config.yaml
n_layer: 19
d_mlp: 1216
norm_place: "pre"
attn_scale: 0.125
bias: "qkv"
tie_embeddings: true
final_lr_fraction: 0.0
Each number is 500 + 40 x the weight over its row's rms, rounded and kept within 0 to 999. Layers, rows and columns count from 0. Numbers have three digits each. The size before them is the row's rms in percent of the matrix's.

# layer 10 MLP gate, 1216x448, rms 0.14, rows 421-502, columns 392-447
028:547590485531464513475513528554519437448490537557532545536560516461507515516472438472521464500477489565455510482473536516476569505413431502518436419468446495473514449488
111:457522458547512551424487505475458481418439465493531394566479430464434488495447487452496484462569484565506456456541514527575511547545557502533500534455512446560511522505
126:470466475540525501512500526595533475528479516553539436464511454528463561472489505538399423469496488480502508536465473505550522556484472467510537561515475459471521447441
095:480511423529470516493449511534450513537507482501519482537475484498484502587516483485468443480499388496521495499544522492426538551482473542464501554417518528440461489487
046:536462460504522494526535494437441548521574487494537567445496391456497502553540562505474504446542442535543532486555433445528564550483498511463435479524424568508490514540
088:493509498469453430470494526496511520434523493458487557514548491507524547480476477529427516518501475566493468506561556534545431598459511553511486531465459475476491489519
088:572473408584501571517499438579503500521508464504523470532456478535559463476574524489540575559474470476454443476478522522452574500487433579479531636428526506536434526498
117:499528539492533544470425482561539487482503473543525526463491456487523512518503438518589440450510425526547528514464499461477453440496493482510517501469450472606519537503
102:497504524528492523518468480495446521543511462481476531542510530483505378493559478453491533545485538485557486565470567537513489494467488485468513490520559574514491505505
123:483550506592493455530486528518438497504497557514485499522424454428477458542451553491497541507516500498518507535465468505462518466504505484530468559506510518519587563474
094:509530529507455520505505556478442555558472538534497517456539443509456478523469438519555428500472472412480479543447499443505573467515476456537562523580504541540457420421
134:588526445543504522512570486512449512528484434469443451477515494509509411500526478493494379482511496516478431536480389539477395487535458515506505523477551484474419517471
074:499521424540489517564539462441443522444512574510421489501486547497414470514462511517437537503525575501558535401463514578477476518536496524492486471495501524440523497523
114:480471483457530483454496480514440542536470444537472476417494566567501613510455503487475532470504484588425519522483548459553510570476443478487511484491522486453441473473
114:556541508459453542532530522478525579556448455490480483510504459480514537465498511489417586570541510491505508496468488487483526462478423471496504557497538515449469451526
064:513533532505519491477484520461509525498436460403522487514479492504522469454344454515485467495553397540468541532435525485552548463488525457535576438531550547495503477535
046:410549463499506443532498514484517578495521489477486525555483445492526473484425576541561545480528443528609475525512512499440482536524470446475525535507419427515516501548
049:502480479518471558515486457513427466502531519526472479524555462483459491420542530469582500479491480462477441484483469511554415506559512516519528541511497473444526542597
102:444498510436534444467532460507616455521496521428534494465518492516484520483514524483486472466511495463501508512579549509436499491459499481525489461421414491540515546569
120:522472519439429506432456494501495518481555475475509504466453490519466531518464495448434444506543526563511516515484524439481508513492529524537467462539525450501516398534
092:463414525464546515482541414511451469543536512429490535460445534526505499507498513527477466453575563488483554528491581592516551517497537530497460532475448457481495467527
119:448530458487491499485507495506524521472496509502536513559478410513438548544510518611519460458537498468404491435584471473513418484533520548512481551576502429521512443487
041:533499520488502550532462541533565515628561522495528554495455432492515521438435505502462478466481489479533482445469432513479525362474513549401519587530550561535460477572
093:512484510555563517440495497514570478447480477471439499515522534474520425556461444467458489560524511501467535528562537501482491480550543549500478463478509428558505503560
093:466541501567532457474502555519559543498478547524522539563500494516466547485508487472536514438487414446544456530508447568487411531543485545473469500576406466530587506461
119:554448469499479560532436430481538398537517486540513516547509531460559516534459513452584480538484489522435550560516535482502488478516553553582441458497516500466484466509
101:526497552521523544552478452511476466490472449462528464510453451554579457513449534551566484457513519552556546471523584574446505542537490485532454581457470477559519486464
070:437472481512492498499424590469486499557480491564533518487526385481482486475404491528506527469457439426541531563542516536482534549556499505520511462436508481480531427494
123:472532459505521530485533562518484496478453421536458483555571462542568528484480487518525446494505502460514557523513566487507520543463475502507435469436403489474531449488
075:540492477516458448478461514546537479493570478414461544512517446482450444485501482499493452540596495461537510493445525535450446474563510482437540481438448551501471536455
090:571506481505555569508470542539549463594478461475516511465510509564489530501491463480554485447557490429512482510499498562459541481525524526589494540475561402505482526427
102:518470485518510490444469497538540541525493540613557524561531504480472494513532507588507519453578542471476513524548498464477447495455504483545438485491531494448519465517
097:484492530491460574504477472539496470526467494415540512520478421520483542500554490501513508490487457467516513475477500527466450469425535412505537532528567533530509439541
107:439467564433554531462535457540540520493480467517494462516518443400522462497489456470553502445509551490487573475453454473524526471527589529450536448456458463534462521520
095:534544523470559577539482486483504511603469376519518443496487578479468538534430459474504478472487524468507551476503484428503489511489527493514506445459513533479525496446
090:476536528508584466445430516513495482504540592526582478471461478492538525511526553470483556571513508486499498474470475494531472497521557506504489499481599488500480570533
092:517456565505480538540549480486571464505553484535549478500549527474520440495465512465509470490474491422520530463464527433493521526507538494473584526490498513464478581505
107:522441473473527493479461551528575489555508527537491479451466483462466545562524505530475429467432536517448472551531544579477489564487511498454448443433474546490490514545
105:542525508450539504570522479497479523537428500433460558481562481420443504506485531485475413514558479473501468516482527452484539485487511548517469555482490583495519510451
109:459524504528463412483504507506511534561517424518501548497419504468490489508468520524526499527604511517499493478522480496479516448525535502495526493499552525524463457545
101:589408480504483467541506491568533533476448489503531488554509457493494571474547506491484523550490548489476492554446509488494472484422509524482450518492483470575558508481
115:517500473468511531611512471493550500435522530455524475491482476500468496456523569459526537483509488478590535356537476506473399482466470481494474435475547473505479472528
103:499462470480516479449521530573505578460499452485522409480570492515570527477526452533474484525480507488547614470529454556481505502550518500521452455502508498468445508450
111:551466432506561539566524511508474453479484434454547489506416527508484564506483476457497451509532543513488504442486516487441521446563429450476494538456432516483515466422
094:515506516474497498511461499495459535525514476490517429534443432513460539484421551499509489493532528488508523475461473520518494520497483464573473467444464500485564548490
116:483528446530550467506405522556498528480546512502465479483515398530516471472521490535459425536497430539488515409446463482478545544550440471479473422483467516508506551535
097:471462544511555457522494474559488500483523554563547468452495552472481488501445506513549535519454559486527479513484492538485497524568482469508469430471465446503515495586
121:478515527496444478501557555532487500511505559503513492508452534442494471589528524424543471559526520469439502431501562497487483567431358507507492473475576529523510491442
115:543548499465484485477507481460546467434492519498544530536485530407458455543409532587454500479578516519479596530596454469513538541492608581553464565489465514518467483508
119:542521519516526465457482472460488532489498523502579532445503475501520437500506520485503568541489498444517487514482529573385475501492499480402420526512483495507450515513
113:474483460519492529481434456515510513535545543490513430491498555590554476499430481484451501474582512544434509490422557553450499516529516469555445531481546509424507541475
100:527562473463441481514541575535496555469530472440514515508499503506466491514540484462508502482522570558525556469496472545538533491418468509550430425508546513513513460490
104:472618510492466467458475479484505530479500582588477533490518454525449550507496494535447538476542479455605486509508484535465442496473469517480534473452495483510463564546
101:467519494528439479482469513505436517524472479474510498526516474471510501541532501526494489502536519546493597537515524595489587520486406467593517489484556431448439492511
112:570430497526432512513522545499444543461447510475564495559507532553460510486557546463523455451514478556535519422483519515493501473440450533524552539519490540430498467451
115:566528463549543501560482470505472606500500486555546502504503521472498490468557551485514455536491517441529522483553490538424514494480433471410500456512481464467459509491
089:597527502449486541519477491536464487493507492485489504570542518478467517511408488499497540518488549523488485556505502487459458510455470476450511437528494514505558538489
117:506465486452505542512500543495475522434561493415488483549504464495518500552515560486513460481481512463396503469443513487499514566517469453471478463536480511523533476481
109:541506420508501505508523483502459523470515483589519448452450547544535537502500487477499462486511594512513477469471495542537538526538555485571548557483481511512559496397
126:445468542489575451548466508484479527492526505537498554523546510415527590544468529483519453445487522524530512603469570554469438429514443584495497477508548463513525529577
133:496526445574520487480592451581465532464491480533508505504587443454532528515489438487499492491464521483450493479426477424517502512502452479480512508479474475487472500456
100:472400536407488499478501527452469505456519446476528456431555532538532477528448517481509521515504530512538548545540611533550535465539520464559542547492549478455501462479
110:445483532479545480527537453497494488457372461402564484526534505503451521564486538515510537484545471512500461426555478489509465449513573507554473548573509506546448462508
103:516511476473438512475496508553516529502458538488527523512507489548531428505444451545546452525525477437502443513531519568454558444501486528544485503487475418591464495487
122:519513515494556525551607456522509527514465523489456473560535487472455526533484421510525444450485454468525478535566450511508507479550520498530485542485552497466493460457
125:550482528459553526550519521506492445510433509522463491557436514491562514566513467421484571487522479523465544488541525614448476527461505517542448497520559504560587503524
112:493525476459499516502559455489460499490527549585558456426471558450571513520553469476516506529514508476445507438489458466410530514568553519520536473521452473460436528518
094:494518544457467516493487499542423565523464441440512483495508478488505477488432482537498480495459515429544472486433478556450518450489458469519487534570465520560495446579
104:575521446447465538490475552530476519438502563503467555512461526546542517526556513497489578534500496488556506466434484516497489535535510585564451447474489479536475473437
053:516527548473556539494541532555585501505487524527485506505456492590492505525418540521559500487502499535504464440409498533437433461473515534476511527476501516534481408490
090:487537442458458541501443477465447417546508554498514463482520542487458505474505462498505521482557464535474405500467486461474490438567523504447441541500417498517562518506
106:458558533463500454514482555495489543494515503456516465510495407471514467451450516471499475531502516458473488480520555439565490521503595525541458522501553469549506545469
043:545490520489543505448536490529493490413489473461541463497466526487492500495522530506490503486553524476528512481501494515500469526542471561448525504528456460481508448489
108:516501519526394495573537480450497575486475467498489539492465400499406505494534512519465580474557515442554530508499422514492467506456516530424438481534572524465581454509
089:473537583451419425470557478479602560520506487570519475421476436403455534486466496540461515583467474567465538556478499495525506476473492551464502470474473470556470542469
119:456509536616469539462567496502445546533463506471543501487491440420491469515502450474535465504517532529499412506449500442450478508480511597471470475538539436479500507522
067:448486483559512546499522434519495449489535544550525459521469511499474525564490499538462542450515529404488516468549490466518546498510517491564443517458509429498552521480
044:536475560508567467554509498558467465507556514417471509439479510512518522495501506480512541535546513459533534505487472499482496442521533562545571426471506475490507457581
107:433585426522586537508500371549519527499478459595520503572500528509434522459511491557456454441529549458431531515491496466532432477431547442552574548484521474522534547470
111:511473487475533556551484536532506466553541461479481460557464505527549521547482389519488494545461466551464441530548465483510494508452476546441534518440559446485537492568
115:572546490549499571521467483514491479519510547438535507510551460530568465495484464513546615535571532542507552476485538533464520553550433489571447565476509531511496561506
048:551485539510528472542525584501510534448480457498550519542519495506475485509397537549468496432505502489576527481554467441516494557537490516474475570583467546499457442550
# layer 10 MLP up, 1216x448, rms 0.134, rows 421-501, columns 392-447
029:429500444548496399501552501512455522557520501527495493485459445513542518499541544570482536505504479397519509506512533449476458489587536482458560523558552590533491526570
111:480500517537550497440547480550472473409451493489439474530499470544440532464469531476526442523555407522505493534517540556519457469510553548533472507519505472450468517532
115:514512532479475532571520548435481493521525520542451490556505534442518413536522463474515532552480483464443506515539597488457483515520462528500550487494466461457528499590
092:582463509445531542491533477442605488479459489503493554474571544519565443469567476512515518534481529489528455514516454465483480450555531430519484450550504483570526483499
049:464525487504469550486467505530482601484429477475468496551436470483569542466548548521455584491510443508532437516544582523553458517516561484507501539474558563540516522543
082:507532463513528546577515496474500501523465492536500402507485457534457542460572483507515525537554490467509489476466499456446468492447435450511547428540513453534517509502
090:525434413537534507494576469484472464558493425486493536534427509507491498491564515508483484561430437445511527462532578503496507560537510630454574588462460495466574484514
115:604532462480511499434512462465550496527466537494473462484452480470489478537495557498503508442544493478412541469520441465520483483487477524516497624553432515562482463501
102:528495475493457487498492531428535479536534456529462510483474449526508547486532530511432532513535567544498536598461589585481462531494455564494518432506506500474544461442
121:535465537509518492502462463524501586423531503514511474509526504512525416481565487520447473569522508468473517484481552389482471480460483429460542494522516474446481524503
100:512483434559468420507480485569489417453452448557482516516559490540474493524547538575541584527522487505494469409563531544428573509507532504470528467513476503403474479530
126:451522510461465518506374546556564519449439494519536558557501437507521479515588559509606498523427547489518543496548490506501518517541528558464495482509471490474528524534
073:546576479520440525539489461515468480472491476497488542512485495517419494503439497449474513474486602491505454480440496579536504508568461542512504526460480581527558562511
118:455551563482506530496551544559467508444495460517444498489587495478412485567444500534509520553547514526473550444451578492508504490529504442536549526479515553504488495566
112:458461441560493433464507512448548517501570449562458506472483535489511497512497515448493504468474507452482505531512528493520525584550550497506529488453461512503473499477
065:502526482452494481463553497459477493506547569553421539526541509525465502589557510497507544500454545475503462524508460437535473496566469475452495500516436477526505515464
048:541451555439488505495468474519540495572506476519522482437419474520473534463506454508470515513495556496497521540479468527560537490482535538488452531455591513537521493439
053:480521425568525505537505523577507518505571407540498494431494476503504538430504458473447466514495529560484521482476519459530524442462442530512505466504480527460493507552
099:551544406515543563524499472447465510565476553595550489512505479453435494489485497516566503524500484560508506447418437498554498508556535525483465548518501547411445447444
125:522576522460590434594548533446484469505454492513511430507472518522541525543518480559445563542476488473492494558558493492501515477464457485479548491484532485440463515527
089:500536529501540520538508587461514491465460542496552498539530433520514486482480503458511540528447396534517455500554562473547468551431500560488519453497512501532422519518
113:473500437546555524467495478498522479561429457538547427489510451576491535486504420525447487460520461441458522529539514492535524495494443487511549512484568469466498442475
041:481530495512536433441516488481462502440485479508449497509490537492500514553537491556555472542465530561488538572512501481489464533541486451567521513482432425513593552443
093:507479479514428500493486504490473534487539458545527443531492496482563559515571542506492471514526466476545504505479497471533531484518411423539521503512394601389492527518
094:521509493486473455504483505521534564526463506522494491490532529421443571441522533426503470548517436527545467603499528515596498429529514520483448494431456520480476492464
121:585477508431503511459510519551478511462565490481501482486527501504458484531468546442437510465495465458505448494535485515479424514550493521513526497486506428592448527544
107:457490526547479476517496546464497457470543557546549508530484491433569529430515495452481533482536497431593524606460583484468501487499517534542520562504416474488512560563
073:522523475403552488522508537493564504457501529463531500526470586504470499406617475514473420539550589532530467430442436512484452467466512493503510530542489506495501467531
122:465513520523455494506468463474415473496535564459459506492510482501501483536477559503498494447518470496542472500499531486484482486495592571450510544509544561412403564512
073:528511518485464475440529483513548481453546453486560498502514454573513473509515542494468495497494506451507558576524498502489537442520494460542472450518471469482516424523
099:565511524495511469475470517432553506519495558484566502482394479536506523592481465497498513514529522514426482555528487555525461547501469454486483465507508434556497511476
106:421519459517513551519496565492534478516505543459512471479510483473532549469450527497531498432507493462560518496454510551431494545593519579544501533446464486499503467602
103:514463486502407432495478544492455406531429561515425470510525486544506455537465528475491460482487500496427474507520536485545412482518502466509491570509526520534531555431
118:517542479461460463559448530494414556522479460441514556388474479497450483497476508520418533523524488490522464526473526433463488449516536484476477528434435554514501563533
093:453544502482431468459528568481536495395512513490454546473467463449511395523574527510471475509533495540481546536472530499487549444502402453515506556570529473615464468504
093:501477532447493470480504483485505548511544539496467503549538542565497539610562529483515509463491480497559519530464485532494495535505524547557484514529624525529558508505
095:447528535516504550484472535512493502493519519457454495561452447517465554503521472499532511507537532521462462513504471510513456465573496524516458489506515446556523598560
111:491448515473491494480496475435530503590550491468542474485479494541417470544484458507470464468467500494476489551499516558565542551505554461502470425546512519523479517575
100:500465511455484463545592538528470583483501435518528504530451521439506583517499516502508472551495534581555475488495513445492498522552463451558464513506496563432493483407
107:422600528478507444454508465480482524540483500541464454457408480474454561522524536492498527490543536459520507452535500444474495487525498461418547485452508472538561448548
105:513516538431489501496514462483523460485459588513519446538490478404412511463538525445419507497496534471496464542467538506522533506571499428521481526470517477515555506471
113:496497538440460481508473479498478470539474554513452474502514558529593456535425557521505558582491462552437482492507506552509467536497463431488519431552471540492515492546
099:457486446477482454504504464503524434474514490510474468509528479474563502453476423502460462488503552510515547417545538485445442482554533473470497503507504573470515549471
099:457539588459501463488474470526512543468445596529469494538544524519500511486533528513456506549506484492461417535536487510552541526505555483419478469533486445499530501568
091:534461492503462510565516480501462603538437546457504478534449475505547499492486556551516475455535554456560555555435466489525454442494577485558471535445477496513496500504
119:516511538499511498477463531474540536453528491545489539495512467509468470476483459479418518543580453491561461475508420531425550529501490480466497490517475546501558532475
099:600579485480453516568464542474500483569525499404505581467492438525489421580504485404434469594471448427451411492496522496450516409495541580554492583480484492500546494412
124:574431457507470523524453419455485461505514496526466532459387516419521496428482457510532504530413567472479504518533467505471526456500556434510505503454533486511556515492
107:492569513433466486525432456499502509449496556543578524566504511446447487499421541501530395451495516578501502591521489489471443514476545503527493566538414543523495498495
129:504529542502434503494540514519448477445415565505423468526532491510485503554549486518446421462536447518494487507470457524536511557514483550553464465561545458468537526456
113:452466514519509510571453581458468533500503469583447497531486481544532442461562479503543466523517510476568524522471533426551515497449487473470527457516487451530500547489
106:526463449512537502495536475412536457469494525493430490521497516579481516550486513521476528504472522481477503499432455503436494455560448460382561517469484474576526550526
108:429576479459471526574506467517477515499475548530432560480564442504497528520568463555443498501494569399511454561462490482520427478441421544513484470438458496569436516563
100:513488412431555483486501488611589494478541416488543517447513653579559475535511526518514516488453445479493480494537465441497484521513539523441448496500427456548562419483
119:435499522555569473600471565482512489405473488446445500563540522533499559526509507510542460476465607535449421486530534595459437500451491558498465552467445469525555507505
111:500540509585474455512500501522504488537502522503549479477579563520506506488560533447576567578509489484500487496537453447537491476455470466555484439499413516510475452507
088:484533504467587450527529545507444544465504493499510464495515464499507556540476481482479491444508509475483447491473513486512520531518508564514463485483522482512458478401
114:489487521478473506423556484494551450602491451447546508549560501542480476477587520496447421464502504500493484486483557468503539445512510465539510485508499446519496505468
104:535507472454568561515484428505516462588457563431529584536524523490485486525514490501448497506551536448491537544495462484421470463512478527480490500543553533491472567538
123:509551538449546548490483502420553487521577486464511534457500548621527514424522504525580467540624513436486499455499537562455486475544446507527485524451468507461509472510
136:429481473549449572525451502481554453485503476494483472515502469422523479527527449566551459521518505525444559498519452474500518480498482476498503487579495539487479528539
090:430397515459415508460453514448477497517558482474526478501562472562473510545460511461515520530495495478537459556485526554530521497519588452581551477499455524433444511478
110:510591549486523482535461469485577515462483544452525485527452550533445481544504472519469557503517523578457490435502436570545515476461506406570500502554482524495578466516
112:535555480450530553573442467461516449494544494555527471446514389492488498523533566507500476518533547538527443501554503411469371543504541437498529516508424537474473508533
123:539510411531503462512479411481570426552478532513496493498479509521450519468466467537557534459437574379478498527531521427518486497439614477471467515470523591509480513489
133:501544496429458494480536484493463498453543522509460419579505517553533527524508522469531484504479544531426519488482561504457409519535538438440462563493513528504491488445
115:510549437443529475483526506546506517478534536440446494526514529466544432532528455516514503522487418472487436532496506569550487477455561482532463536577523473518425443496
097:458473425478544375510478452473523483465486490470564464468497492405528482493479472447475451542466499527478544504492498532485482508458522527488495604490483449498543549501
107:447485498493501495560467488516498503465520416479518531470454483540539531485551428481532550605443475492537505471472557514525515569565481502425528511476445508621541415499
053:519453494558486517534470563498401516466582511498494537528496513420520518480518531513503519473481512496528577500506468481515572518501395494452509512524456432476533574481
083:503514501545493463481440504522435448477587527475494470554500518544484568518543446566530482481498429541528382446498481461492447482433547520431498515488458434542511440493
101:538496460468458505534602563502467498472423446465443508445464551483509545514467445516552492461482519489534506510515504531529514555516397551523462435532516478489512493474
042:465517529483502507422537530597470480421534439448613425497543480495439475478504534503454441496513513461559516459482521477423484455492478536484537565562495525478507525514
101:478521560458511497444478493500523504465517545486445515512553484501548485528545491474554490569501539451525519481573529517555486487469526459499389529571459548408546508474
096:457576496406456480485487533462563517528531491532547521415516441496541549482454528509506505527463466499497549552518461493485464439547480492538580496482499457584489494500
117:415608531414416445523547487526512475488489528524462504471529470594470470513536484490495533501484467545463492473484446533499499485508522461517521489420521531578468547460
063:441484464577522516487513432524488439506553507564510392539446503461499509584544542551457581479447486442451529485524496485529492541494496490549498496455489515497540506454
048:472499494510521508453528536457458447482481539465510512518459494532488463445551493489510477476412483480508481443503523501484511549605563524481405566474531567485510482415
102:464527538536471495551508420490446488503448492485425456497470507427456538447453502479484452486522459543507489542494512465542439459484576550454554541469509523529461488544
106:469532474604481460489522447442523507478436594484505512524503437554471490540526448455509517442538568442455521507388504538538480483496505463566537539574527497487456491469
113:547503424442535528469535504541538439517509571465524418410497531579555495506526534503485516490538495492441472538455442563532502431521483451551494463455558506539509484490
# layer 10 MLP down (transposed), 1216x448, rms 0.0788, rows 421-501, columns 392-447
028:455517395495477504488468508429403545494504543536447477476567473535556465527518519481505488504443435527521498509507568464511484499493599487432481547392510545474553442501
113:503477515451522477501531479529486521461493520546499485451440494556381567527506496501559491512555486576534494502551449462495528443481535513444508451474510584461501501529
115:560523559519573491557482479568529516445484422525498515549470462485513537485501504551543457486555518564462535525499471522506533507524498506469457470418534501414495430566
099:545523478436506494493521509501510456527530509519496514515448479587475509493524533518447498549486462563483485502492504501493583465512535505473489584470489480563518404552
049:522554456554482491525468500491510486536469417441453496590503502466504488538507475554522537483490474465497460533558529496507494516589431550507507554470487490434470496457
087:502484541489502465511530518471492488453520485493455481505492456507416443452476449581483496491523521491503521408506485490529472513464564466457552499448458514608515521489
090:540525497517564563532504550495525465535518475504552511495483479504520488544502495570454498663455604509453415468446450569501490494536531436488456502511435499541517519519
102:487493479506513460527467503495536499441491479529461493586468518446491562500512494529438490501476471517496556488544508502477535531432514537505506513550540490423531448521
101:500521462537489501468520473528465541521476478518436423520501534484449504538521445531489546574516545478515403524470453501447501469492492523501571536493444560484480418506
139:557484489548431526491504482532514551525533424485518465478514482437532504493492466496463483502622470427536474550500480486500477451462512481488481580498530502402530511501
100:523510484508434487502502532481526491446462515547523544470481448428443490454480463528480455534562451510471451585504461437481503494553423474477479500540492533553539521477
129:467509539503486478515484489433566549462427485512466496533532514480540582488570502443554543494441540569462454483521569454516458509533541536476517459587471495475468546504
078:543560499490481557451470534528496422503469512497463489591523507477504571507421521515500444540402586523544422484523452470482486478495491538506484624478501464532530483496
114:479572594468494480541504508447491463435506405512508520501519477511443470556467543497429462532578552522553500448476550470541434490501482538508498514531534469493496520536
108:541540520469523462490414454496542492520504477513517533487473507512514515511505505555505522523505485455459469587525517509485514476461529469527466453435558548443478402514
068:482491529562457443504538494522471472501575463514489527480569408523521468467449471497542524482507469527587482551522498461424447482470509526529474524499527491519487455500
049:487540511506518507563588537499524522492455539463500527508510505439575544491494452450538502421492554501514482480553547531510557491494498523467421504498511510520480509474
052:481537513485523488535442479557491546587494515410460536502470457495498472509510523470538500520507479494472531532478430518531455485479485467514489492482543520496509442449
106:409499435440470487441471519402507502566462540602437520525525423529438481430552506495565506503490453496531485416458514522481565557549528515522462481441437533520473490471
108:528506553462489588496512486486472461519487569514507497502466471545518500462497414515511466566529479486466547464442565427513457538513480432509510477500515559535493464469
099:481496565515449626529499510526522475439498540569542432593451543440577513527451496507544558515508456440477500445516525503497448468500524553544445502530525462553421565479
117:489510564559478546465449595497578488487504480502512526456483498483546460526502467449483495472470500523541435506514456567500435457533411541490517520543535509508441457458
046:534629480561470434520514515455514515554496485443561506474468584467530502493458479495512490452429527489500473455496520557489448528448483472487593491488477507422545458529
107:491546521521474537492506485502464466474508429519505484498446494522467521508530449467532459502436492537466484520508530461505509488496449514485460547482546498501499545450
094:477450571488486523493510503562491472511451454549502530470505463497539483444555457476568530509515475497505517509562498487510470510534529515555477455589511424483495506458
117:486458477505478501443451496443503525561567485514508543495518506489490488571473495433480520498529520561435477504526541513480540425554561525496513499425544473509434462504
103:515525430519543461414550520508471427505489482452551450523459469560497530486464461516468388486510371536594513514522522528533484510499467520556490542505445504542550455553
078:438461432534480519428506475434536500500497503449476435524500495503508572550517529472465443494500507445528487526477467462489465463438486470551474496434489473488524518412
119:491520526536458453530498581465483507517508493510446461471503460516454480485524467495479559501473478539428462493469499511526523488542418552469452544430540498531460466557
075:474468496559488524518538495466520500492572517447569506468574491499502562553539547522526540506521561499399510588476508518512526532509470376470489524483506529484605416500
096:471474508551480466479504484454521545474517483468440458532499528495546440502498452484559479495488419584506495451516541420552463472463427495458496464461523553458508498446
104:462460496477467452479459518503532556499450495475510486422517557547398453568492515461385488457549533365498546403505483500506549504562484448504499522495546453551534546542
101:473438522524540481499499657538516517513455468557503470545492481514445488557482422535557557459540429461500499488449483502562481544439413442441475525499530561470535485488
121:444543483493448488529522543462491487469488451529496504464472517496534534429497555460406525530451562459512459517530537504549479477497547537485471465471489545497467511564
089:423477524505552446502515465470436541507502444467431563496453535520522470463429516523557524488466547486495515500400457473499475487514434448453503576483528497504436517495
091:461513529520535474506498528542492553501478522486468531454564472501521506509533506502549478514490526509470481509475540435476518536437496532495531514494549516493491453519
091:542479441494492518482484532464545492498503546533517545509546506516469534459504537475546434534479505490514495486515533492416524590555476443471499517465466476489386541414
106:533512469490520549544518550513600498511525543525454376467510440552520509545471471543545468501501541546481454419537518519530481562451521549487554451545464543483520480449
103:556455544475472466552495462527438465531539416565466470489463558485530532619528502458434545501473500534546499542522446489533444488429494488516545525456484528491463559522
102:463506490545465495470586522458556512509497496476513422518465548509555467497527534555514533557476530532505532391441514494488494501473508492509462538518410507581468509526
105:518492481526478467472468557497456507478498469525485542505476536460547454507499554415473475596556493543492486536526523513419573480515459411530482483474508548472488521498
104:539486508426461520567528539413516479615474432571551480560446501494557512501509581516452441495533459495522513520440505519565494478489417472562582510534478530533485506528
106:474468548546530524489427479570532574572536526419469519509497475539493547492488483480559435465460486483449495571538528544440555540498464532436450525530500510485538553580
104:502549516519395456543568509578493520453547513564531486570503568473488445471499491483499595454433499468546478527501517543607422446518484470434529513427452571418539479491
094:558483555468505523456571517545553522454502542500522542536536495414470573516493520543495552468484471485522596497537508513559462401580498520532553493462533491561531458480
116:503582541483552539493517507465508579457454440562573482462496459588460494475451511446479527512472541496497494549476464409511577518521480455537519527537513509466482596538
101:533489504495488488542524469404468511461458580453450528483532480450528425463437453535544530510504487453500523604528501423540494523503524476524449480528538497490500472626
111:501566482588503555501430506503484562486480537487527475478505544422480445510521439509524486526505458556487488576499481474572538519500448503541461457425500469513510486559
116:493438485507472561438497566492503565506532502492497539493444579483500479458473486489559465453506454488527506573590469474467457507444465511546529495506505500440456469510
117:449578530483477480468534542505485458513520497510447481499531515507472473505477506463517480514505504486494391521544547510480577478431502556496535609534583469442536498460
105:466442462506537548570517558479509513455510509494533514450477511496557537520481496476454539553504494516494472461481529462556497530562510480517487484532495492507540463511
108:489503414559490524477511593485516581529450514519452495529571541481451577555529519446536478510465562477529512462500506541448523463542528571462537482516514491497574501474
105:521505524473478493498512471537470496552482511503475513472441553504487512548574505507466498525486510415505591601521495463478458442501437464532521527551516547448452484478
110:485474449516511609470533518515515496465498449473507495472436564476474399573480535540598446481532477484504488463493558419404560526579587506470511561486517532526470461436
104:452548506426456520416509532423545488581464537435551555504485433487524603481472475502453508552472525449516469441499492485483533524539541443507512552512446455513515510420
113:530438583536536489439491483483504522492520499545524498495463487550453535501625475464434508462454466517522512438539448416500536486501472490523473495589519544486538542537
087:572535556457539471459457479510424516558468457557564484549480494504508600489456419447473501466473443470507508495455541517543469455502455574452484477485468505497449486450
115:503478431514468485435469511444544469547488507476503475545551507487518435495548479511544455501437621561469523535516435496437516476460477415489498470498539480434441419426
106:512543485536413485495472511496506427492514541498537517488503470512480529504453454556468535525440501469420510518477497494533504464478527503438436475468430461476510493602
114:541549579534443478510457502471502518546548459471468551519495463486498497374466546516477515520525499535519536549554559547514463528513460554464569482454478535531431442543
123:526403492494513504559421518412532452470533538553565557439460502446474537478486423511568437503518474481479435461518525516499496489476501545510482436427518495505515495551
100:536519525453477535495490527503508496451566577490551586494479549420436496549546479442537460493501481545525458566485486474484452484546509457489455504494518523462504515601
113:408545447505489513516470476431532487463558521522485522492475514544452531560495498465525489455518478527516537511457548511477527510497509428519436549489443579577496543492
113:543474475434488518570456511458483492524524487537536444506498492440461509617432558453433515557547522500570481500489477522470524524553606431518571489497427470519554493555
117:443484487524507501480518417530545538519492571521525488457491573492488508506455441488444519546477521556481477484541482542568576483447483557514521548439566536569484511576
123:506513497497485454483514546561517517482424522513427445471516504497478505439549401470522535409551460471441534530470450442549559539410531537521481482494565487441512484566
113:481440468515522503519486494458500471515524492584463498509449495528490450594543477529468494463443469530538482509439515443503540552486551444540534526533510479556532529487
094:403474457428538487469518473540490513534477541489484466450481525478492508572507434485549545473369442498448523460491528451524593500505471501572436531505403521489477526528
105:504493428524508582492536484440561510475543476518489554467504580494467522513486475523542550492525532528521522473507540447547445502428504497470460505505506512568520516564
058:462554511525427472521524465481556486542540517524564538508439500539403529550454416523541505526513532497511513489470499462528475481606548557563510508445515497567568525518
090:530490555534533499502516498529490541549514483489485530475508471526523538491511459466524505514477531516487504528521437527520526515481461536499508478511421459447547503469
109:523546572457420510601442463544482507490398453466440475508550512400539472512515508535499475476548464488521454524585537485502516528492489429466471480470521503500562529460
043:481518508413454475488501532491473467540543471463642516510583519485482458456491474460499509515448514572469478497439486535463527482431510494441510578502486573564429535563
101:428540470547472470537499516524483557530550442503454531498590501527486517561480472504553484538489574533495501500491510494497536516508501531460460520607477516479514477414
100:503447508454474517505460428466506547537560476481550562493472461559508460544463509538505474553442444523473543521529488496506483433540436432532524456549475441565496537527
108:570525473494477490477480431465490516573451540588454519495470434539501556521479483511525486538530523516547418480521491553588591524432515465471491487444577579503504561489
070:563474520485519476462481455443478515518562479488462450482429472396496472538497511475460498530493440487494515538495526490460425558442474534513561500502570540454460522414
047:460570434525507539471485485508515438479474499448531513464457506545492537534489430543419458539606513464486570542426403520580494551495410494492478488458567524480426560507
100:586473470467468491556575451554456455531452505450545411532561550380499493481483547497501547527556456587431524514511485469521550548433438555442520485462482569530498513468
110:468537494561498481455495485429423517481433554467489418543538444615486508535532460448583513452499540496466479521478485518505487525553489589415575493510553488494517540508
111:617531462504519552483434545481435476518471491567489609518469453472503439539519489541502509493520475473446531470535451576414457549519487501450478518528487477509483550456